{"n_kv_head": 10, "rope_base": 30800.0, "tie_embeddings": false, "parallel_block": false, "warmup_steps": 60, "doc_mask": true}
Each number is 128 + 32 x the weight over its row's rms, rounded and kept within 0 to 255. Layers, rows and columns count from 0. The size above them is the row's rms in percent of the matrix's.

# layer 3 attention query, 640x640, rms 0.0577, rows 254-293, columns 240-319
size [103 101  93  89  95 108 100  83  89 102 101  99 104  97  98 101 103 103  96  98  98 104 105 100  94 100  98 101 103 105 100 102 102 104 100 102 102  99 100 105]
[[175 197 113 176 146 152 110  99  91 162 210  71 169 130 131 130 130 103 139 152 135 112 123 130  98  81  66 147 137 110  83 126 130 147 169 131 128 112 109  78 192 130 144 156 147 106 120 152 176  88 161 122  74 135  86  86 145 158 129 139 128 119 102  97 115 101 124 165  97 171  35 102  65 171 134 126 140  97 107  99]
 [ 74 120 131 164 167 133 157 109 131 123 111 146 150 112 103 168 118 163 102  84 114 139 133 136 150 111 127 165 172 124 127 142 154 114 172 188 106 169  89 150 167 108 131 111 107  63 106 122 108 130  73 136  82 131 160 125 117 123 187 146 132 209 189  87 171 145  76 134 101  85 122  88 117 116  78 193 152 152 186 110]
 [ 71 154 135  74 118  94 170 128 120 101  87 138 170  95 109 179 171  90 121 137 121 191 140 146 151 124 106 164 120 143  84 165  65 107 128 106 152 114 138  90 196 173 104 183 148 193 125 106 186  92 116 134 142 123 108 118 129  88 176  30 159 127  94 118  82 127 112 125 117 138 129  40  89 124  65 131 119 120 127 110]
 [141 133  79 109 117  58 165 102 131 131  94  72 129 163  66 108  81 212 123 136 100 159  91 128 141 138 134 112  87 124 136 136 120 147 163 120  97  94 166 177 148  65 116  82  81 102 134 114 149 101 184 115  53  71 116 141 143 105 127 102 132 142  97  82 109  90  67 176 101 173 109 143 119 117 111 102 134 160 162 135]
 [140 196 157 142 107 128 130 147 145 187  71  91  68  81  86 124  94 160 117  88 163 183 140 133 139 142  97 170 141  69 148 118  97 115 127 184  85 108 111 109 169 115 128  89 111 160  91 129 151 196  91 134 153  98 190 134 118 165 149 127 142 127  72 147 143 112 101 186 184 157 145  92 101  83 130  79 173 148 101 195]
 [146 120 122 160 103 193 164 117 132 158  93 163  97 101 172  96 100 157 134 125  98  84 112 172 137 119 110 121  81 114 201 118 118 174 115 132 100 124  98 153 118 125 129 117 106  94 100 146  97 118 158 138 117 117 112 165  87 148  78 141 144 124 120  67 132 160 139  45 168 102 124 146 124 162 190 109 123 173 118 113]
 [ 59  68 196 115 131 123  77 109 170 148 133 109 172  82 138 107 120 154 134 176 136 164 160 171 132 107 138 174 106 155 195 113 102  79 100 162 113 147  93 101 101 114 105 101 124 158 105 107  97 172 131 156 123 143 126 142 140 148  82 175 139 168 113 103 130  94 161 166 128  58 144 114 139 119 159 119 128 135 150 129]
 [ 97 141 100  78 114 112 172 147  94 129 134 105  84 118 149 120 125 123 116 105 119 113 166  85 145 112  76 148 126  68 163 122  86 134 128  59 162 194 117 169 132 144 117 168 133 128 148 148 132 154  67 123 194 170 134  94  75 187 131 178 117 131  63 115 129 112 143  97 133 157 103 119 117 133 171  78 151 134 122 144]
 [103 119 113 148 140 121 100 149 121  79 132 142 169  87 108 129 127 127  90 118 114 165 130 152 176 105 120 152 159 115 177 155  33 150  90 124 146 130 154 199 114 124 109  76 114 119 135 170 132 152 138 147 118 141  65 112 139 121 128 180  72 119  49 124 176 137 185  99  86  73 179  90 131 143 187 153 142 138 117  80]
 [116 164  87 114 176 156 110  90 109 156 133 126 124 136 164 129 160  88 101 137 115 105 125 106  97 128 117 139 171 100 117 132 121 106 113  76 163  95 124 170 108 172 118 139  87 106 100 146 184 133  98 109 119 155 121 126  94 161 127  68 126  86 125 123  92 145  89 131 141 125 124 171 143 111 115 118 110 140  81  25]
 [188 107 106 166  88  81  96 146 135  68  51 137 185 116  97 130 114 143 122 172 141 135  74 137 137 117 132 154 132 125 163  86  71 145 117  83 144 138 171  89 107 121 111 141 125 143 125 110 108 110 133 127  86 113 110 134 142 103 100 167 112 169 169 110 149 110 144  74 108 122 131  86 122 170 121 117 150 165  88 128]
 [112 113 123 102 146 110 128 122 127 121 109 145 167 129 103 153 186 118 123 139 152  90 130 152 115 129 109 120 105 124  91 118 131 119 147  90 132 100 135 111 166 130 126 169 140 121 190 138 128 161  39  76  89 168 130 152 138 124 136 206  46 122 186  95  98 151  99 155 121 130 150  77 123 144 132 119  87 101 136 177]
 [116 108 133 102 175 147 192 145 152 153 116 150 105 108 158 149 151 194  98 134 152 111 147 138 170 182 164 118 157  86 116 175 103  86 178 107 131 133 186  85 100  87 126 148 136 177 169 162 169 165 120  98 164  93 166 114 136 121 146 132 142  80 125  98 137 123 152  91 138 160 121 122 138  84 109 143 141 171 141  89]
 [ 75 137 115  32 101  89 130 156 208  97  67 165 121 143 168 153 164  95 121 105  95  88 152  82 126 101 102 119 158 127 113 146 197 153  74 127 134 105 176 146 124 177 148 124 141 121 111 181 163 114  42 198 124 146 162 108 106 182  75 172 140  66  80 195 157 165 151 159 155 112  73 164 206 130 114 154  92  83 109 103]
 [173 128  71  68 141 131 108 146 161 152 119  97 165  98 127 145  99 156 175 158 104 106 127 110 163 143 105 173 160 144 159 106 121 113  66 114 116 124 160 110 111  84 129  89 168 141 149 169 119 194  28  33 155 165 137 131 120 165  80 126 110 122 145 138 126 149 111 140 169 155  91 108 154 134 129 182  91 117 116 134]
 [106 123 136 179 161  92 147  78  61 113 163 154 123 110  76 135 143 122 146  75 102 166 134 149 108 200  91 151 115 136 102 119 154 140 139 122 118  86 110 143 132  86  98  78 188 131 110 188 123 102 213  68 206  92 197 138 129 135 190 139  86  90 103 111 178 154  91  78  84 144 130  82  85 103 140 160 148 135 120 123]
 [ 84 158 167 153 177 154 120 110 176 105 115 130 181 133 136 111 176 129  89 174  58 153 162 145 118 132  88  99 110 147  83 105 199 148  86  75 114 127 192 194  97  91 139 149 173 125 208 145 142 153 127  70 191 196 151 154 122 144 114 120 141 103 125  84 103 146 179 131 126 132 117 125  89 103 149  92 126  99  99 125]
 [177 137 106  91 156 144 131 185 106 115 142 124 171 130 138 137 103 132 132 175 145 116 151 183 173 139 132 132 139 138 160 195 109 110  86 113 128 165 163  65 178 139 123  65 135  96 129 155  71 115 127  75  82 126 158  90 130 144 149 128 115 175  73 126 161 132 126 144  30 187 146 177 121  85 102 129  69 145 134 147]
 [160 167 184 111 155 129 103 172 130 122 125 113 122 125 144 129 135  96 128 120 157 150 117 119 199 159 157 152  85 105  84 101 111 130 132 108 104  92 130  96 158 120 107 102 122 137 172 167 166 162 162 107 164 125 138 102 176 116 147 122  79 158  79 135 122 205 134 168 151 149 117  97 115 114  91 106 157 104 105 114]
 [122 142 143 138 107  81  62 151 196 163 127  80 153 113 127 130 114 131 173 115 135  98 145  99 114 117 143  93 151 111 110 123 127  77 129 132 147 130 150 174 109 138 122 169 150 135  98 166 162  95 138 110 151 107 165 225 120 171 103 131 168 133 146 116 114 106 125 102 138  99 134 165 123 189 126  87 123 179 152  99]
 [ 97 175 101 144 130 136 164 134 143 130 123 166 121 131 150 134 118 134 122 153 138 104 192 150 123 153 131  80 111 103 130 137  72 110 167 153 155 134 104 155  94 106 118  78 157 144 143  90 157 122 123 138 121 154 139 133 119 135 143 121  98 122 149 134 114 155  87 131 105 200 154  96  91 121 131  82 114 133  88 112]
 [152 121 161 143 104 130 150 134 152 121 121 148 136 122 109 148 121 180  63 134 128 121 146 159 179  92 149 166 226 139 156 149 120 111 186 162 143 123 165 112 143 133 153 126 127 138 101 129 130 162 128 187  90 147 133 139 116  82 110 141 139 113 145 102  96  79 103  88 176  95 205 142 101 105 149 167 140  98 127  73]
 [128 141  96 134 127 120 125 133 123 158 160 181 135 132 155 101 105 134  81 117 127 118 136 165 119 133  84 116 174 112 101 121 105 128  50 130  92 134 101  91 149 199 115 104 182 120 142  88  86  91  95 180 117 155 134 151 177  48 148 165 112 159  92 131 192 138 105 126  87 129 202 108 160 111  97 210 179 105 177 117]
 [116 103 136 154 149 204 138 107 134 113 100 127 133 172 176 160 107 148 176 159 131 113 101 169 174 145 109 189 189  87  96 160 115 128 143 118  78 149 164  78 149 123  82 115 109 142 107 171 127 131 129 112 173  52 139 117 108 106 102 136 136 127 100 115 115 132 143  86 108 159  77 127 171 136 148 150 117  74  80 123]
 [186 175 110  84  73 109 167 158 144 134 180 155 130 135 140  93 111 183 158 152 107  93 105 131 108 102 116  81 144 174  58  91 116 132 171 117  87 129 128 160 134 138 136 143 140 148 156 156 121 166 174 104 135 154 128 150 126  94 134 123 157  94 142 141 153 106 143 121  94  66 113  93 119 159  95 143  61 114  82  99]
 [144 150 123 166 153 175 134  70 122 123  96 138 181 115  84 122 111 132 141  69 157 181  84 156  93 188 115 125 122 124 150 136 151 117 174 131 127 110 122 131 123 181 119  78 165 174 151  99 126 130 157 127 160  74 133 154 141  34  93 150  98  90  93 157 109 143 143 111 126 129 118 130 212  69 186 136  92 104  93 144]
 [165 129  53 180 127 153  79 207  79 143  96 100 120 184 142 156  76 151 170  66  95 115 112 159  88 141 118 132 142 130 134 114  77 104 161  94 191 211 111 208 160 122  54 165 146 102 113 109 152 139 149 132 172 139 127 125 127  79  94 110 107 153 128 119 112 115  76 126 120 115 112 153 159 177 107 117 138 154 145 148]
 [155 154 132 119 122 184 202 143 173  87  65 142 115 133 145 151  87 134 115 125 155 160  95 127 110 109  81 103 107 125 103 117 119 114 110 189 136 133 167 217 174 129 127 128 171 110  72  67 125 103 164 147 128 115 125 108 128 147  96  94 120 146 104  66 142 181 101 124 138  70 151 131 146 142 180 148  91  62  73 159]
 [153 187 113  92 109 131 135 131 166 128  84 144 137 115 147 156 172 145 124 127 141 165 128  59 140 108  74 125 146 136  69  84 101 134 101 141 132 104 123 132 157  67 175 126 131 174 125 133 143 118 113 127 123 148 150 138 174 146 155 176  94 117  74 140 147  94 113 130 127 132 140 123  99 129 160 165  86 179 114  93]
 [136 131 171 124 186 138 135 184  99 159 167 153 162 154  67 135 107 135 109  78 167 128 106 141 150 115  91 128 112  68 122 156  98 120  47 203 126 168 175 183 125  46 128 184  91 117 189 131 128 100 114 119 118 112  94 124 182 131 134 154 142  80  92  78  94 193 170 185 135 109 112 139 118 106 111 151 171 147  89 138]
 [127  84 131  32 112 126  73 142 152 215 127 187 159 109 105 152 135 115 127 107 127 105  73 122   7 100  97  88 120 130 154 136 119 102 135 125 143 153 155 113 154  87 153 142 107 159 158 148 121 131 149 106 118 175  99 116 145  99 137 185 154 151 109 139 104 117 146 124 126  90 134 182 157  99 147 185 156 147 111 181]
 [ 86 119 118 112 104 167 135 113 167 139 147 125 101 147 106 134 184 159  97 163 117 142  91 116 166  43 115  86 127 129 111  92  88 158 214  42 164 116 161 185 143 155 102 124 117 112 111 118 142 153 148 134 133  77 106 153 164 123 155 126 148 154 139 142 107 156 120 169 132 164 170 138 144 133 109 132 147 169 124 126]
 [119 179 139 171 150  94 106 125 149 132 144 103 102 185 111 109 158 122 144  62 115 130 117 132 144 128 144 146  93 116 115 139 157  83 166 165  91 150 108 170 102  88 148 177 145 107 168 137 111 125 145 157 175 171 155 179 154 129  99 183 124 104 126 200 131 128 134 162 137 158 146 174 122 119 106 174 117 134 172 191]
 [123 151 147 144 129 159 154 171 129 117 142 125 143 134  88 113  88 183 158 147 134 150 110 174 140 117 117  71 241 102 118 114  82 132 144 108 131 135 121 121 149 128 109 124 106 121 151  92 103 114 179 160  84 115  97 157 112 230 149 143  88 117 115 152 131 137 105 114 125 121 100 170 174 154 148 117 120 128 136  94]
 [123 136 154 128 133  88 129  90  98 154 191 154 113 108 146 142  84 123 118 106 113 160 130 107 115 125 133 131  51 141  92 128 172 114 126 188 159  75 102 124 123 154 142  90 103 125 137  85  97 116 197 143 115  37 119 137  96 175 154 138  88 119 154 163 146 150 128  86  99 108 119  83 180 140 114 130 118 125 130 148]
 [172  68  98 108 166 109 158 177 127 157 118 113 150 165 132  70 227 110 122 167 152 137 156 147  92 166 179 147 202 139 148 117 185 154  72 157 114  91 102 218 104 151  83 169 144 175 198 124 136 101 154  81 143 108 132 132 130 122 111 125 162 165 121 131  82 128 115  97 155 106 117 141 108  87 154 158  52 137 132  84]
 [129 106 137 101 170  63 149 138  94 120 221 140 100 101 124 164 166 155  71 113 115 150 122 144 122 130 190 167 153 120 144 114 142  92 144 157 119 133  96  78 152  96  67 134  99 101 110 168 132 173 138 170 123 151  83 166 122 156 184  72 138 170 154 131  79 122 107 125 175 154 111 140 138 165 189 150 162 122 137  95]
 [ 80 147 147 109 123 115 114 172 135 133 155 206 103  87 167 138 161 124 115 145 207 127 154 128 126 146  48 133 133 118 133 101 132 188 132 165  68 158 156 124 158  74 112 227 108 133  69  81  85 135 107  55 123 189 177 197 156  86 135 160 140  86 115 128 127 221 153 121  96 148 123  63 186 117 138  96 169 116 166 174]
 [128 104 168 142 135 129 146  57 148  94 131 142  83 116 152 122 121 147 128 164 103 128 153 140 188 162  94 139  93  75 116 105  93 140  56 126 154  63 115 121 140  82  80 195  92 131 164 171 146 112 106 117 102  98  67 128 136 101 198 130 143  61 192 113 108 112 142 138 102 146 188 140 117 118 155 134  98 157 152 136]
 [158 156 194 166  96 171  98 188 120 137 160 109 109 133  87 168  96 116  86 135 149 121 107 158 127 124 117  97 167  87 150 147  99 145  80 141 152 187 154 103 116 180 134 162 149 124 112 107  81 175 113 137 117 192 134 121 104 105 113 159 130  99 135 127 149  97 129 100 103 150 142  99 140  83 140 170 173 167 108 126]]